Each number is 128 + 32 x the weight over its row's rms, rounded and kept within 0 to 255. Layers, rows and columns count from 0. Numbers have three digits each. The size before them is the row's rms in percent of the matrix's.

# layer 8 attention key, 512x512, rms 0.118, rows 158-212, columns 384-511
119:088174138100104113147108091125124096119177111116128149101137128174120054129096079143142182132154095116120123169109124142109080193129081097159164112132176132113083124155164175151112096093118141110153163121138100145092088177118161126190106137170074137103123148174157154139162111116116127127128121149104190094069166127088154119153134170147097081083130071103119098081153101153112135040143
117:166089110103123060156140118123142103103128145127120154129177112098165165127133121124075161134077116141168164150136145195105135153115171140106139090113163169190128164113127142112106159146151156118146162200177096073155123129156134157135139124117126139146074181148154134117145144068136091129113075147115156182120091091071135061120113137136158130188099206106103124131090159068172140166161
120:101101100113091142135129101123080076120171132115063175127163104124153116123145139103103142092105107094145077126150144147129148106144124163146154163179121149160060133144170165122124135099121124136136101164083114130132181136144093175124132140119110128135103083105121148132136127163129085147108131129108139117162181053096109093195085185108077137151102107111136086173137124127136079088124
118:108103153140134181050124088110164115124138173213148104117146133160097137104122193110117161079069125143140092103141132099072163091100147174138204137172094163140135146166170083181143112090081133113139111164141098092137164095175121069108100148169162114148125142145148130147122123122188170103181147156122141142135118130131081142117074135121089097118153181117083151191186109172169086115072
116:144183037154174151148151104159068178137096150101054109101114095107151121091186140167147149060083117153157086138090105134163122134128153158153140088099074131119132163139099140153141135134127131124139163120161172126115160124142151145098105126103100191128074095102094116122129118115156109121090116121125120092146145154051120116128140140187118122090133164130161152087099137113114172113131
120:145143077167165186148083182147095092158115161077067131123064078152040172145067123177079147182155111104129154135149138128089119081153165145182135118065098165135117112089123126125106184174163131167145122124078131166087118091119143097122145142121150136114133115154105076122102144158141196113076118108078114150150079105150160096152081175093056105161133182139127148126166163103133133141182
110:125125144172188105107120123087142110097145147201126128119188122089159108133165143167175170084130081153112131171195162137095128153109143146149136125149108162157097154107152205122121155070190129123128145067164153087084087091136178125122139108130153106113145108174100142116123150093200152103160159196087157128190113118114068144183151116124126110128087168109141143190170143095116079091138
114:105088164125131215145143191116164151124147161206080095169082157057104094121101146148089087135190155145140146098117137130129112131153115133153106147145142149149132063107083164079169120162085167145151107112101122139143140142107086142181092136183067121092132067132157126105097167124085166108158121077107133120141156156153146147151090114101075115156147125152108148120168131146177104150164
120:085155134155123115075113165042116149155129165144131078190138177122057124106118135139159089150077105088075160120123128097081138104138161132174120101085155102076123181127116167109097172133033145124129102097121169174101140148104104111172132169099183151092176135120091167168094094124144085099097111157152117118122088089124077097097133046174169137127102057135168141146154101097154101098160
110:142169148061174111074139122153135084093155131149117124137135123104123155177110067116130149228160089134082176166157097115106131098120122143146135106116131164131109157164129095115136107162124066168118168127150110162130153069133149217068165164081144108172135172161133089168148107152130181110122101147114126149108157125120086119167159100103148125103157115122146088137189154169104129154102
123:061172086146171193104057107191167092124139096133124123099123048117145176104139156138113139130165131131099102165118095118140086137136136162105157174104095126170143199116133198098114089104147069104105164164161154096130137126207180190118123109083037119144110102176113127168117140147127131100182075111147139136115142162101150068121125109153159118071117110070158115130102110138168143108105
122:165058138114108152112065116142128112179117154106189128149129156153077203053150141124173083186097137147131155166039082086094109167149145127086113102101175125068139156109143127148147147175086131182168166087112123159116140090113112136092099107163165127115124167144060161135131131125170170130145133137091214114139073127097096067109131098130151129116112114113168196043144198140102144110131
122:107102127139171155118178110083076120133168116154197123141134138116139181158135147161170108127198141182182154178180143138198113094162126108139142099146147110153121138174092159171135196115131112146075134108167204165157130106135168081107152124170085146127137130133115122132138181147175173175156180159129104187102176084114151133153139100143094113130079167119122136147141150089140137140205
119:118105173170110075196108146122098093123135114148115127101115100142143081094128062114148110104148104078116179148109093068123112166052133130090126142121113142144092140160137078086144122120119136135118149128121113093099093169172098117121190131173148093153140101113103095158160098107117176086135198150156139172128118163120133140095070116121197076136058164148136117117132146116119137160087
109:187128051100121158116136153175155165184121135126167093105132145116126134138072118081153109171100092144164124110159060149093118145158171153107157143108118113155132087109161075120155106125099133132120128051124135102127104141129103069140151176097112144113154161160140134097158151169138112103143092102113079127175150142181075066068186139220116179146126115132138155125076132130146147200187
113:111200093149089099142154172104210118141146191121141134148124174132138110130146133080154127131139068062145174138117142128109137118163052194117102134092141153126179173154141084142149162079172118129101104148144115137126133209065170061126120159177100114094143139123106142163124180091112167165152167089138091114090140120099130136164080086131113079118093088127165101066203178131125123120137
117:135070110191091130121141084111180145092110116098087132132135129114024128117130093177058154156093136152127111123069070109158152106126120164148169129113129134164108107126126134135103188131176118201126127115102192085124148149145102152166118101143134177100112090170135105135114086109096194115135141117094142094127147088124115103157134124079158107153123084139122127083105107119108107177150
117:100120133107126147121121161175091189115167141099168058078138166088163078176175176128114128074151159069136122157018131155192165140162134093153098126115119163121093134147153147149146077125174118143120130111119116134171133147170092117108156135160135174119097074096075083107135120124128157165104112152135124211100145075098146176115126117099155183118180122135113126123118127079157109163129
120:094080132109098138126073082160119066133089153110094135133077151142158168152123160136076181098147123110122154144076135107168128110172070131077136073184133106124071141160079157151106147179086162130137128133134143102114134121138130113155192088121143106108138084141152134152083090101140155088164144173124140135165125130102099116149142136097157101073168103081108128135137101124108142132071
117:181112075139156117133127132108180070142144146139095153153126096154135160082125112085158162149148111104131169144150081150157100124119117113216131169088106173134088137158115172164184149060147103128171063142113095198097111085126171150088112122158062103171087132178162166137117147126109076095085119161087147158133116110134177148166089124100144150111093135115175068167132069155175099084079
117:136065153167122127132181180153117140168111148136120095097142142119114104142105120122119091104074099084147147139132042112090131123134134128083127084166144097127089169135093153163107139080075173051100151118156083139142142104129097082172098140112083181107167090129153154138139118134095082131146123142070110134172062179156137111151102120151126138163120124052117123160029142154097061150150
117:159111108167113111126135123045145128103133118110100070104126134100083115131163101153224093121159133138156113067154131183154133151148121125128164126105113123091069191153129125101074100127118129126168118153106101123141054095120129119119077138177165118124136155161169086116165117084136132082105118121077125171130110098171173132157136133099184144145137091080130124162139161161105140085120
113:120090134079136141144148124189125143170144094096106199118120087092024115109103144133124144090100110100208147142153108150158173145169152201156174172099189136151171145100077072109116092123158170146067162102140103154144167122125109123162116157105152079137109169103119141101173149125085150107109098146105082062100145094076130126129043150151102103156109164115110126173101161074140180159122
114:126159161140124078116139139098112163139109085102082125118135074139125119084150126130079154175163092129109117127140203108087143108161122101109103080161132134123144105063149124161117086153123150157134125162094112118131129152161142144128173141131188094126101148099130128069115078140134112133129116210078089127110092162162130196127139138046132095117136106185163157160120155123091148138147
117:156147117176081092131135093209171094191140161098119143155086051113146155106078084140081155033145121134103126080105072138197161144156114147087109148097111176110163113114111129075138104089146139130166132170158149135115119098149138105116119142174137148095142182066170123169083169140153169107184126136091137127146147142109157113147142092111089110140173170147165155103171117130130118105142
118:117118088097076142146118192101177126113142128137105126137199144084166141143139171134139121133130101149130125135083130117065148154151149103104130204091075082093129181064126145145086120113099117126126156121032121106128140129165114135144101116158064139140158096119076134163097174134168125127151119133134137091115192119142126148107075085145140092174159169145091120169102165156041145151087
121:189091101103136121173117157125154139188132150139175175124100084108141159163136149132169180086095135111087072068113093110116089128087121158166146174134074093128124150111162091122060107163127126134216119116123053152155124086151194116054110118150105154126067123099120171078096147154120154122091088141126145153108152097072111106151085106123100150116126138168127110124107131103173136156101
113:121107196137124150129083152138153046126094170163184187114108098142098139092128140090081152093060119139093158091134179121124221194087138127126194140110077121125129192104202094098092147124122105182122124136152103109191086131164107169110094116143056130129198099104101163155148127142074161115035114138102155136090148139098105184127136119170159131122106135135153132137122124141210128145112
119:092077060153139129145168101134149159184073119153134155120139175088160105170131142141167098164128089154166126108103101116157186122080160108098127137090134073106131073138116080141110093139159178096150187145155133037155108152184113175145182139172128098112109136149115149168136071167119130094108099066074106182105092136146154122166199103123163132101160064100089088138137098108118134142139
116:158044131169141129182157107176184107132161159147139126127109072103116146092148157079150153117150113169160129121117205157175178130076085080155085151106078161156143087146098071153157145110185130125176155105145119094096121149136158131112107144083108074132190115083154114097108102113146079133110110117126165107063093122145164140114111138127165113136146144197112133151150131106097131119079
114:175132170155110116126156155142168078123139104120114160138108138127136138104154147129119185192125182102155141135120097156113121133118207161116154101084159159041111104115116103184130106141143166181147163181113174178116182121075160181132174132150104158130153119128165168136091108078115111125158159113143207156111155120042202135085115086103143154073142128147147132185191114087120126159132
120:119210134121089105090126145110157095135086149136129149159141127104130101139156152100153137097072139100130148179215138175101063150110186135096101147101111162144133080115121162179162084135154153089140121127159101118148147159146148175133121116136124107160092122125173131148149091052130113132122128186155179100096107238102102093140154113129125134157141090102184124145148157125113107158164
120:123090168144116144134147161132130145168149107149105104107172114103118130125127093131147121056114118125082087152095163121096099048130086127143125180143192101088160147140148181116112098092077106155150147146077109206107140163148122145077171178112121142145103165148078099125130120137175075181097081125072077122150116077137154143189106131087140093191137167133117085106180128137115164094127
115:132111097123111052129060084102176108144132144228135159119164152092166141117114145151192140173162083129169119135123126087101198092183127172086084137117110091146165165146080118086133108070146162166159156154130104155109152108113104148155167138088160088101101190153108088121108129215128125101124125077173185140169114152102112101094088139147117105128114214139093157148078165151134068123181
118:140161059077100102077171114087063063138180145209105105160159050117166179117155138097151093105140127142150110152166103107121136156150103168128119142158147083135060181140201079111184113119134091134077128113153143105129177170188149160179106090153146148173155111186123131092151129076168170066132093105124103104152134168130147118145173103157104125127105159137119107144112097164132174134103
114:177154143101147110140142160118150135081145180148108158113177105136115088149122125155177139145118171173130120089174145162071117133102107145133090129148116142173142124179065158133125134157113138142117107144158086139102091175174074133135134182132185130121140127109117096127107089164129125095112123098172090097146111098121104101112135156164138135078109065163104119108173151131096124120140
114:130157125144081176119149070074158128110104111105123145089140126079151155151162111123146144102149080120062102210165165096114068120120187095145082154106098153167156135070068155121162105090121085178138148150152174109166135144113072140148142143117108151100110086142095162182123024146114155155092144189161133169090219119077137106109112142120154071068110084081158150188079210132175126111077
117:074198163116179124126089074135113110137147129108146111191159110146155048154146129120107142144154127099164134135099177174075154159064129132124115098104140191143100093162118121096150220146137120179137118170111101194166108119087061173144147148134142097115145150155125182109137117171136178100154169132122105056109094134102106088116093114141152107121139169158204110134167169113097112163108
112:140097154161102128110112142144174139128070135125086137149115094144091136106116133094130111153116147115159074151108106131109112169150135026217156178180098083172121131124155106067124149134145135163184115130088158137116108131084092182138138107043094112124130174106112097106216163122086102186148110136137166142155174124169175138076165120128128131136157171154050101123152133122053097104113
112:105145149161113171166179108086088125132131111044088168095127138133141170210119163152079115100093118102148043142065092069141088119154135131180178153141161130129079152198101101196198111152175134140188130176138155122128122098155153161074118153116149149126137118109126147150150142144134134144145141126124128130079115057153173194148141128145148166152099113113164166131142150135155136124136
112:162128171171128091090052105130144121198117153133109134124165065129095129108104038135153149091116096191165123100088150136153110084133128146213118099149115159112126140137136046119163099143096153151105149139107162145084099096176127097150122149141189152122135181120148153181169118099075140044150130091098130183113168125124096119143082124127172115157164151209115130142203115130121163119150
115:094136111099100113185157109089159113161122139079117148126138164136102170102088097148133144144147105110107140191141119103180115143163136122096136109160114154166155122120091135108064141084109112119103094146137121078145109153135163112123163133129121157116103169174180072109159171097109155211088169098091085130107148150161093120118146136164153126111119135139114136121139115124092123140119
121:109104087169092158113124118153124143106136179133169126163194088208134144119191106097108150131081141135149104183127102158134097123061130150120127147090167168177174166154131144148136094166091121138149148169090171146172122112140139174146103152088216171079151146203099079155107121214071094155195116105143158121114156129065114155142122140153096105128144108106149088070136120141096169159171
121:089179195147160122108122146101091111087105170090133141138154121067168118146138095072085145101091088123138134145152129172110151072140132120124109172148121125099123110111149107124214178157104163147118104157107151126152138095126136172145127131145123116157167102101127111100133193167137101155136075141110137088126088150113154121088132056132093158088102189120094094153166118115153197088078
120:120091111119074153088109132154114151148091122116109110122152155108101115135108173218151119221116121200132085112184122148113144150220087155126136133096103140127128133176096117132160133111143105129101143181139143133159114106083125100128090128096160063110137098150120182108100078118156160138111163124096125218099150102132130130098101140131100112090146067138113104158097147142103147118156
123:076180143128188121101147121125120103062128161179103118116149131139133043129169096122180178134175146141158098121177088168141098055155164128111136098129113117123122137097130093071159147100162145157113158137101172161146123150218124119105163121108134149174099109192158126086149149164152185068161115134205102158111080127043105156144094162167112171179167143155102105111117224143159150108175
117:072109103108063154171127101182095155134211089065098117133169123097167150090157172164149131150095094126169078128087113131077124157107109096166126155094075155117132093112115179115118142087122055188139098099088137146163148116137141132100130165141090124081022160107049154131123122121155154144096133110127116156144100150156124119142185178141134105147143165172102129087091120107105121135116
116:115167103151094143196164144150134141135088169124164149141114104124105118208067120147142072184145184180134104114130105217143112123148123154181131154079124133117142044116197217089165104119176140127105101161119105127133128134153104115171149113064127130131118080147171131146135122110045189153153118127130103132154112162153127118185143158176133143105088117086135135151133136182152121129111
119:099147095141135122082114181117146153082136138139153133119096129141116165099172105123133190060120119095104178103156174105188152077099139137119055140134111133123115167158180132105157078170097141084112147149109109095192123183133149127155155097151123144129098147124103133175098150099144134125096123141104120098150078111080173120136186127149120083210152152127111136135123124105141132132144
120:079177162067059158177123115075081154118158139132088141113170147082142138122143169124178091163102141129114097165169131142083144116170164137130116140103176079103158189074127095068103142139136052201159125160167086172114103153098105115108144060139101072151103127127134094161046124126110107087113089072119101059136091096123086129115094101090147159067116083147101174143131117096143129106141
112:141112173139110135109120114105108139076179104041108150094118105126122183174085120134098126054160090138098088180136135145100090175177153166144122133119085138105098123163172120129122119156117136143120100111091216128102078127143152106105086165124148155144179119164151141141133070156108112096187159113130058146108168158099082121162143147142144112106193046170157088154127117129134103128108
119:123044145165123120119118084108130073142153084107105129126133095176085130063127101084123075121121099184151095141181129089116157153148103076144108146145114100102116108151164045091093063135145145096156141101125136112107139128171184113152181164102191174111126111141144124102162159160092107102161092085067179117082117130162118115147145129142095160087122153118117140070207099121130121107125
114:188106091125129100148115122119175133108110073143171144146138163122172120127085110137163135129122095079133128118143104123135094124124142115169135123096144087146144126139069053127138194146155188143167136158047180085117123116153178107121158152135125124101140170133104152132166130192134100077142154104166148156087134172069131154131129103128109174132163102169227095112225146170154125103143
115:141136135145121112080111137063116094126188154161111140154133082119140182206155131075136117148141154133182156142104150162073063123147069170127123237092150133166150157122129143179153083100185163111131081055106163113150105070090109130112064133196114106115138145149094110149110150084081095139199139121133056111124089113160122134131161167140127110111133140103125101103183105123149108111139
114:143085111118190103161154136129146064144130104162122119111142186125137099165104149156110187075071167098141126118084149110172123149110076141113155149118119130090087082166179122151149152126173157098126123119071061151140137168146092105128116122087070142125173081096147108149092085123157080149092114105086107171145137102147148142177125096120105136095087087142150106090124165151076097153136
# layer 8 attention query, 512x512, rms 0.116, rows 159-212, columns 384-511
114:142147150111117123096136208131139123137101155130132144103200081164213139158129103098121170166111105165133156183138127197104127134120106181144123104039144100118071192132104088103112144148123162090151133143122148141164124124141114066102039118169109102201118165113141121099112160154156126155137102164177165119097119181070126144160127116117126157100150118124109127107149147101054165109147
119:091092124127095135141087121141084089142116077140088119162165087099172121088164089105120144134113108182164064127121154113046200165133096124132104160171170119134162151092084099121096083141123186172154142172095103103085200110126085167105045096169112149138139112087152164164133163125119106140110121053125146121168168109130178167198120110192125169156110090115113090149137166127127137092168
118:104102129120137095160082150112132163107166104156172112175078075158164103107216168101153172144085172135124102108122101121099148135077132153121147132169066167142136110147131108150123081148091080117107132113160134121138166143132110064127136114136099099096101139165052088130107088117117116146167176097105175126128107086099141165152103158198079136144164094104146151140162129099163133102101
116:179114078091149184105123133215075200145119177091091129095152177096127134155174145118115146103079085124168151135103167148114173100163167132090149088106156132184125117141150094098148108093128192110115118185130129115084125160148151123134099088144091163141114111193081140163120123130142130142135125143076119122148160110085127066118115064169197112096145201063159144158074134137118124161103
117:102048096119152122063122155159179171103131124108125143163118136146126137103114120117147139115255103112152188127151109138127094106148098162186089146151112167096159103070153118215158115160174149117178148154112105125142182114142166136151111107152137199118157044146176133170155126121155099057168119139120121156131143149128112111185131149160101157085171165127103134132133204083155138102097
115:106113111178115199116115128098153107204180133148142128212150178182152089151132161164152136123102109137136152123116119137096097162123126102133125125118123122131115136167097181162230109164130103151146123067152180090105116140130073168142102070091155077122122138105108137097088229090180124131107134101100078064166139110179108104139112131104124097089110128119129131155139160110168095122117
114:163166166098082166125181107072116172102119159068082134120206174128091115093142209162148154076069154111111120087174145079073123094121118120124070171188141108152117088149128163141176107108136095164145148116140104159090170125093165155155154162138129157098093093148127160179083114103142102118170114117099091198183113129106133098160121103176078128196110103110156134172103129132176136142125
118:088166166087137104129095200137134158119090097149124125216166111139094102137119100092106106149109101087105135206097155173141116120092121138121122133110132105091130127086197150174083115153152070199165144106153163139138120114117136164154101139186115106126169074111094187150112127085176156098069136096089211092193146080119110181123108082139140130108165158075173102124147122099056104090118
113:139165146160174094186114125157122111126118189143173199123131101111131152104128111128093129131101113144157133077187071109137124129180117106168137126166092166088116229133210168108081164162138104197196174108155098150140146135116066143152141200086133123162141164147099113175119155119129120103149132145076131114105163111197090090081129184156160165204074136177155146120149129038187141096071
123:077065106159117137119153136149131074088129180126089094131095120068119141122135151118116128105118136169098084154137124109124105111102152098111159124116133140141091142156153123103082139080108125108092128176162109115145126078123110135175183105153098092117096109168103111130127122170066125134097192097114136164139164133162155130131058152123163135167109088140098186132148178154121118108070
123:084138152106072130114125141139146100115180187157161198172118143110108094131193156203166144164157058107118171051063081131098149112157116126112166162118147117091092145170165161179097146164212103071164097135197112145176113162158111076124139090126173101151170135123151139143084119137157146135143111156113113073089109125079114119161184120147174084184122135116182153112121147154139116160098
119:111173107137111161134095122092119153183116150116154104142147117083136105167077125255153106109157170138099161191065118122045136076151124143144139081183095124168123121188154167104125199149130074107162158154125089122150122147114116130124148042141106179083144140131153134134178142108087151172195141091167128138109129057194141078088129141128144077124137121180132130157126129067086178148168
120:101101141118151103109133161104104084126095118143090170113162133134136130139137162202153144148152118118120148153152158097104159165142136132124129138123112175085141130121108127109124151160131099092127137168158109118137104154172108135089129136168064112117124126101134134197162070104137179149131158179102098107177110084134100077157110170106118125093076141169129112111144115093139121123135
110:125113075144075146105069144131171138142137134118130178130083139106150109139105145071104162181155118148149140183172148131158120116140109155163100090133039126079122083087129149108129124128113199135115079134063106134079100140102158028125126176132071143092117177148160088107086071140191168130105087136069137135186116154180149118093147093081086166212087110118170143149132116114159137110133
111:125116061123171095134155133118175147164079111089133091104120144144085140121127149141137146114077052145122135175076138100152114129115174105093096155128193143177147093151110109100118156059157127102128178227146140094169162084044147099128116130084120145102156136120092154127094161111134155172153082127111115147074105201102051174147142151123098142125085112149172077203137102134089148117108
116:186118119103092157109156151131148107126105098113182174121138210060097151152105112117105160069075126100129170100164127103108128151120109143107108138134124163124108113087099126114070125120138156164074149118103146115178102105067099141162134106152181112162133053137106115183195135132124117110124080150119145098112095116140117108130142109119095118154147183154099139215085064109074061145160
115:102121136122113133210127144171095103106123208133122087120113099066164106124080142048115185113114151114119140126080134099098192155133160153150086121104117149137106117172143141085112152166104124100130135174116125093156138096113100181127175060097107133106113154138137165118122124143119151115074057135096101101120082087150125182126104133110167138164088176179173115090103114152109089137121
120:157147110105072151133088102118080128152155109119153092115180108173157124115135149178162084100106218120105137128078085076156061152176130124053075123132164116132141143117146127141055145129113163140216152112095161136111132049179060193101119139132168126133184133091108108173117091081094105168120090129157149180167153128217081172123125150072134096119092162115121126187109117137156071116065
116:169076154182068160155126041079146129103115166146130073142111075132137152093166056090158122126160125155159106114147081142084094137163123146157144179108155139131175161127149146192141149141144078153130135069101149119178154121127129157154114158169175165107085103097108158169165141123053095145109144068168205185213150154121166082075118125118106143091147117122168109183196155149125150079116
118:157119189101115141098101137083108166143101176130130108114161185164145147193152124202173113103108123124105175114090112139107131113160177087132146155130127105203080096128096126097091147102141149162091147104197206124126157056123095134124121159154143181095123154144140033154112123138150193187096153115083165161189116124163132135112178137101172121139093066139182133091104132103062104088118
116:149076104077142124109096106088154153080176166091207131110144141176103102174122163091129186153107087149172081073108103176132164093121149108172124165076117103114135172124135139118115141118157100144100174087091173132122113144126209147123166074108142105103108164130177111135166119103142120152138150101148136073165132083111117073133104123093112174108161115076198149065110191149140146142071
113:157098163125115134141175155167174176108137153137153195131123073082127159120110123161167133066089098164109114178141137088139137146134125126138128123142138123148102158084096129067152152167158174131088113156126129149107120125168073157205094125100161111133102111196149075122136144187164188096077177214133055110143117093142131142150076172135105076187132120140127136149182158096092178167170
114:173143134101044059149114135156093195155156126127141075111085101176167094079114154142097117182133144132137125176155136148131171166126138178086241073108081102146135092109096145135143130122116103134110159154129185108076117152059108129170175152064155179138078113140100151142113080171130157134104146120087073157105152137127120151145147184149157169191135118127133134121086046170128142146124
119:139100119118114154123106128122146138177153154168118124113147109067110163096118103142092158097101134191102107151085170176165045095169126149188113121086142155131186117134127173119094136046097142182120174116108110070098170122155181111051097146137140112105153183140130079098125130149077113096126108162169126172183047151165185122171111153158127100075139189099154143162168134161136090102106
118:061122116074136027119061147107151140139164104167116200210116122093124162053150114138137141186149137133076132121114140181079186126155102141096088121151078102147101176113107130129107080125091150170080110140082123114110130173159128157131139175126140140147113131130134093064157184171113119131036148125146084083190171131131076192136167097097137148154149149055121129134132140121050107122088
120:156117081176084112161115123108060155115156129136073150099112086147160109134098119112097162122103139153092122087059161117108158116106119170155106182144130133085181148237098120176096190185064141129162113130095132111120128155081172136063102113130147129146129118173139131081071160146096109111108162152131075094130168106102109130148087175156107124088122077107039088164155119126144178166112
115:080156123075130169151119134073129153160140124157139150117166076154119123093191145132158108078093130136064100140104134103125206149072192142129105166111143124098136211121138144188205143182049149142098171169116163145183147080108179098128104134137163151177140087130104158105123138135120165114114128165169090104117112160162092154143096139112163120105070147138158169170174173081125081123072
120:127117131080122134102105132166178062157068132110073145150113146141053111172129167143129166120189073097087151131116145129113156180153157120047138132093104123115095157118174097085118142139086193141148127110155048117137155172108091109100095166149091074117149094123096158146169139108130120169150153113102094165122163102180141122144114081114130125178080134145174128173100160157105153111115
117:155097060063091162114178131119093112088127187131166100101119149151060142152121149108150171110138166134148148068184156158204148133132150123115095095154120151137133130093126142156127093118119228138093122152135129108123129107153105180106100136154172158039108194156120180166142162088166160120055139090115163099176162142135182130080082153102094120119162084145139097173131153128109124169114
115:073120074090152115201158133131185070117112136132106142114048048109143154066126133139109176157108173132178133072164171130098098121198113058120109113160125167112146164171130147102091191140112117110138120125155138125141081112072149138128064144148141131127161096179177134118145088106149103130144102149151164113127176162141144074183071146118137122109103161113126196165211115089109176123102
120:153175162152066120123151131127099090145106069147143107176138097140161170074101118189125147108080133134105127073110143141178103132128136048090161173135156128145110166165130158137119081119152077121145177154122126122081128152110066139114107180126119110101104153130126131123112136074183084132163115100177145184100091230149124096127157171143105102182102133076111103079103095141134179151114
120:155112095129086049135075171187122140081147116117131159093093130102128172130079103083131099110168123099103101148128166189113150099133169116208122098123131132166080177163153123089148158101104094139134163134167173141097109161174089151082157131087101132147138172147141081111181200141135137151127120124131166116123142097122080065112074135141195168114152134107123127131140162166183183167160
115:100147174126122118132109165092185151112150159170129145155147099099128177144189164164166183068117093122232134181125153104110127167092113189111108156105136164165169071060108185078139092112160159177145135084184089148165157179129110130144152132165118109148090160165187126122131093122139108171109131084105139097135180175102115111137150136169113062140127185133125150099203169135079114123096
119:098087140142192162172121130094125124081124198145110192171154077113122077153081162061162107141153148172171164134094133114096148091127103112139125120126177092165151096148105113145152119100134074137098156129089161122106139145093125132157106121117102061140173111133197092111146160087185170119199119108147130120165162160134114166106180116175154129127188118113079105116104123088125131096132
114:124128150135118146059131145188149145104143138102086175159143111190162102162176138117140142096065069115144085152169065123221146099031034161078140144164098155155171124084100113170124133121144157180144135153183121138133157180108164076104130103137149134182159123133129142180078105155143168082051144110062168156152117118139095115157157086127133178136151155167132101120087116092109141163170
113:122102148149143159152088102141155130144163134100148072135098195093142090097072168147070177096135161128137084137168131146127129070063176092133125097109160117149125125099084154089166140176130112158099143126127145116122074113095103221148168130102138129114093145172169146110116126157165174053123172108197115157155147153155117155104187103159107069096104134101100132148132084122122081136178
115:104128137140188087087104167152083148141095121148089080087151129175146130113143144078140118159132193113161151158150141144120139147089132083076120115127086167121153165130135189096097215155136149119109122168127155128150144155120164101194109118115101052157152091125111180109179156117142190115165077147075160107137114118072170129111128145157073082134176164045085105116221173126127153155175
116:090136133165164127115123104152150179106123132092104165170116149126112082095127065138133122077118084055107063106175136117148160125133151118162157101081110082142155142123119082113099135153139207161111134101164151142090088201145114139087127172139113195170159134110176116129122096097111119138116122144141189074192161173134186118133146194144137137129161170129155122111130208044127119124094
114:190097142146078114167164111141122096119122131117078142215094210136115153151124125151107115151118112131157089152125131118123157111106159133148189140109132112108123167122050061090107135145081115179155069172144143153149136088148168143095131128152171142062152125132145118124150142162089116137134136063179097113093091153166111122161136186170104136123147210173150144144087096095114173160100
114:099110117116140114065090095206142112120193111106147160102121082098109180234165073109119195130137131119139142112148095095111109172088169124141137208066126154160183097182137118138148075142147108069145133103169104108186060145180133154119087178165137129161081123131116141137129145136139156119135100154144179171132096116130138060098146152078119116150079149136104112164125150150135160143088
118:130131153160128141138156102099110161161131073162119150154145103154149094123084094130113094204127143113063105095150111178128133168122097135183113099082129154142151147130123135084111117056150122163209130169156119104145085113160096116138081135086109112130114113115082068175197149127138157165084128106154105146160138053079095144121109124114107167118154148127116087161128171099145107154118
122:174077099111205117147193131165181147185140142130111108094112173110149149114160134133121064122129118119131142175100119114212064080099146156086145118122113124123117131107148181086100109118143168106123098117088156153103154100150086057110133162066081086149123120095095085085121196124146155086149133154144121171111136130171197143147090144098116125104139191138126077160160099134054214045169
119:089193139068146135131077155121144117151111161131150119142138115143097079099127125064116116098112123143110131129086146163086182107111176110128139168090093127179166139111129101093195121154175149215118140184109149131098159078093114126145094190083145098109082090116092162110145097113156094123099112118148184041121104130104110069112181114178102103095104132107151126115154111123179174138099
121:179154103103162159070123113138130153111066154168142124153154117184100129113078124156150143135130119145123073155158136121153149089144121103167167182127135158162180131095136153083161088073123140085073107112059125131148152146115108097124094131149183101133099077159113114114125124130076116155118132074084136084140146171125080172113158135137152106051129182228050100147066161127084187107140
119:034117086105156147155131137130206109114127131146126118083060054168167138197133164115062156100161114110144198175090088101090070088151112195091174100106104146129143112088155124155180154134121165104131150142126146124126096126142126176080104139178143057163128105165181160158093103054126133135128090087176118170160096099133169135147089178128142095154157130156154147039167185064170153115096
119:097042140133119156152157138179092141152170110126151112159127161160110146131089126173166151108123098157068179090199140165080146191147081133189125118126113145165119168118107075109146128078175105186157096165070111109120127124141154095085132132223131173118149112115072117122093127166123133090144143097093132179140119124091155152192195071160145132149190166055106149130098115182172158121120
114:144148138103101157107201085204177087071145121110162090097147186115120082159128137115155182188134157129149134136143107204116085118149117108151109147111177076068090051126146137173148050102142089120072102154108166092115159138138170146176067141099104112075115058141192111102121090130121098166171126159168168169144070181204180121145151096152185125122163199149143118106125125148161098123131
115:085094106087118102113114133143161149195128174130088143141144126132193120121174078121114159154149110126164120088096175082140179159140115115108015130139129166123136189126123108152162107138163215163172160129104133097114090159108122131103179123125157105094124168102163124085147188111147164097120138128094121097132072165126117145121128183113083081134079156103104181152118166130169158087132
118:101180104116163073173165090111154105069162132126121143159153108163146089141146187120143135117120111183125131181111122131118131115099117134061147100093162087159070116135165147186121132115115160225129191119155099165125122177155155049097159128106119115160142128112165030154118120131105135135143080059104108106129156077101115150103136133172042125110120082121091131103151140196131126120100
114:179113143137056097189124079123135159120099173073146155132074130080196124177074086106130084117154097190142136135158208087146070143064119062120078151183144146060117147128111077187062108075149128116109134173143150110172136094082143119097098183116137067169187152208076122141145081180130114087138114090104131098121101090143086161143065130127210139142138107093118152162128193113126145090155
119:169126117144195089153181080080126113118137127121190153134126113125118144142105117112114132093153157139126065180066143117143141069074118148110155111099118090136172103163121055100175117108153086096170185113091113109129162223162125153119096172142101091175131139163148107134088142110172048130154107063120120095066130138142134108123115055178151125138135108138100122191103141095145134094150
118:153111128115127126118097059183172070093105158136129111157073111156148146164118099126095137134152116158108116117167184121127148120108135131122111128147134158134162172122115140055163156178135225149158134096143069116092121104114159107085143147179106101170186135150123148144088190133120081122198171189109113159139142135059121101094104183100121165114142144103158067181167172111156178164123
114:134106166204120143128126095170126138106179135119104097157086138153117178122139186119151134134194096174091140167094154121088069140112087126049124114150137172113091150138114067141133118069159116128105158111136150151129131112111175087091196118168115088097148110133083108124109157162115105143158172113143099142053099138137113105175173147141077173108127113134087092111151110138144105166128
119:095061138143141163116122168151111142138081134125093093111161091087083195132090158201108165073080126087160126117083150139139119146151084180188107165152085121101091118147134144127161147177106196114123097193183100079115148144120119127154089140106144099096146127122137138162172128078089072109124103090152076170066113182067161156186118093075133154112103153139180154119157134199079158126054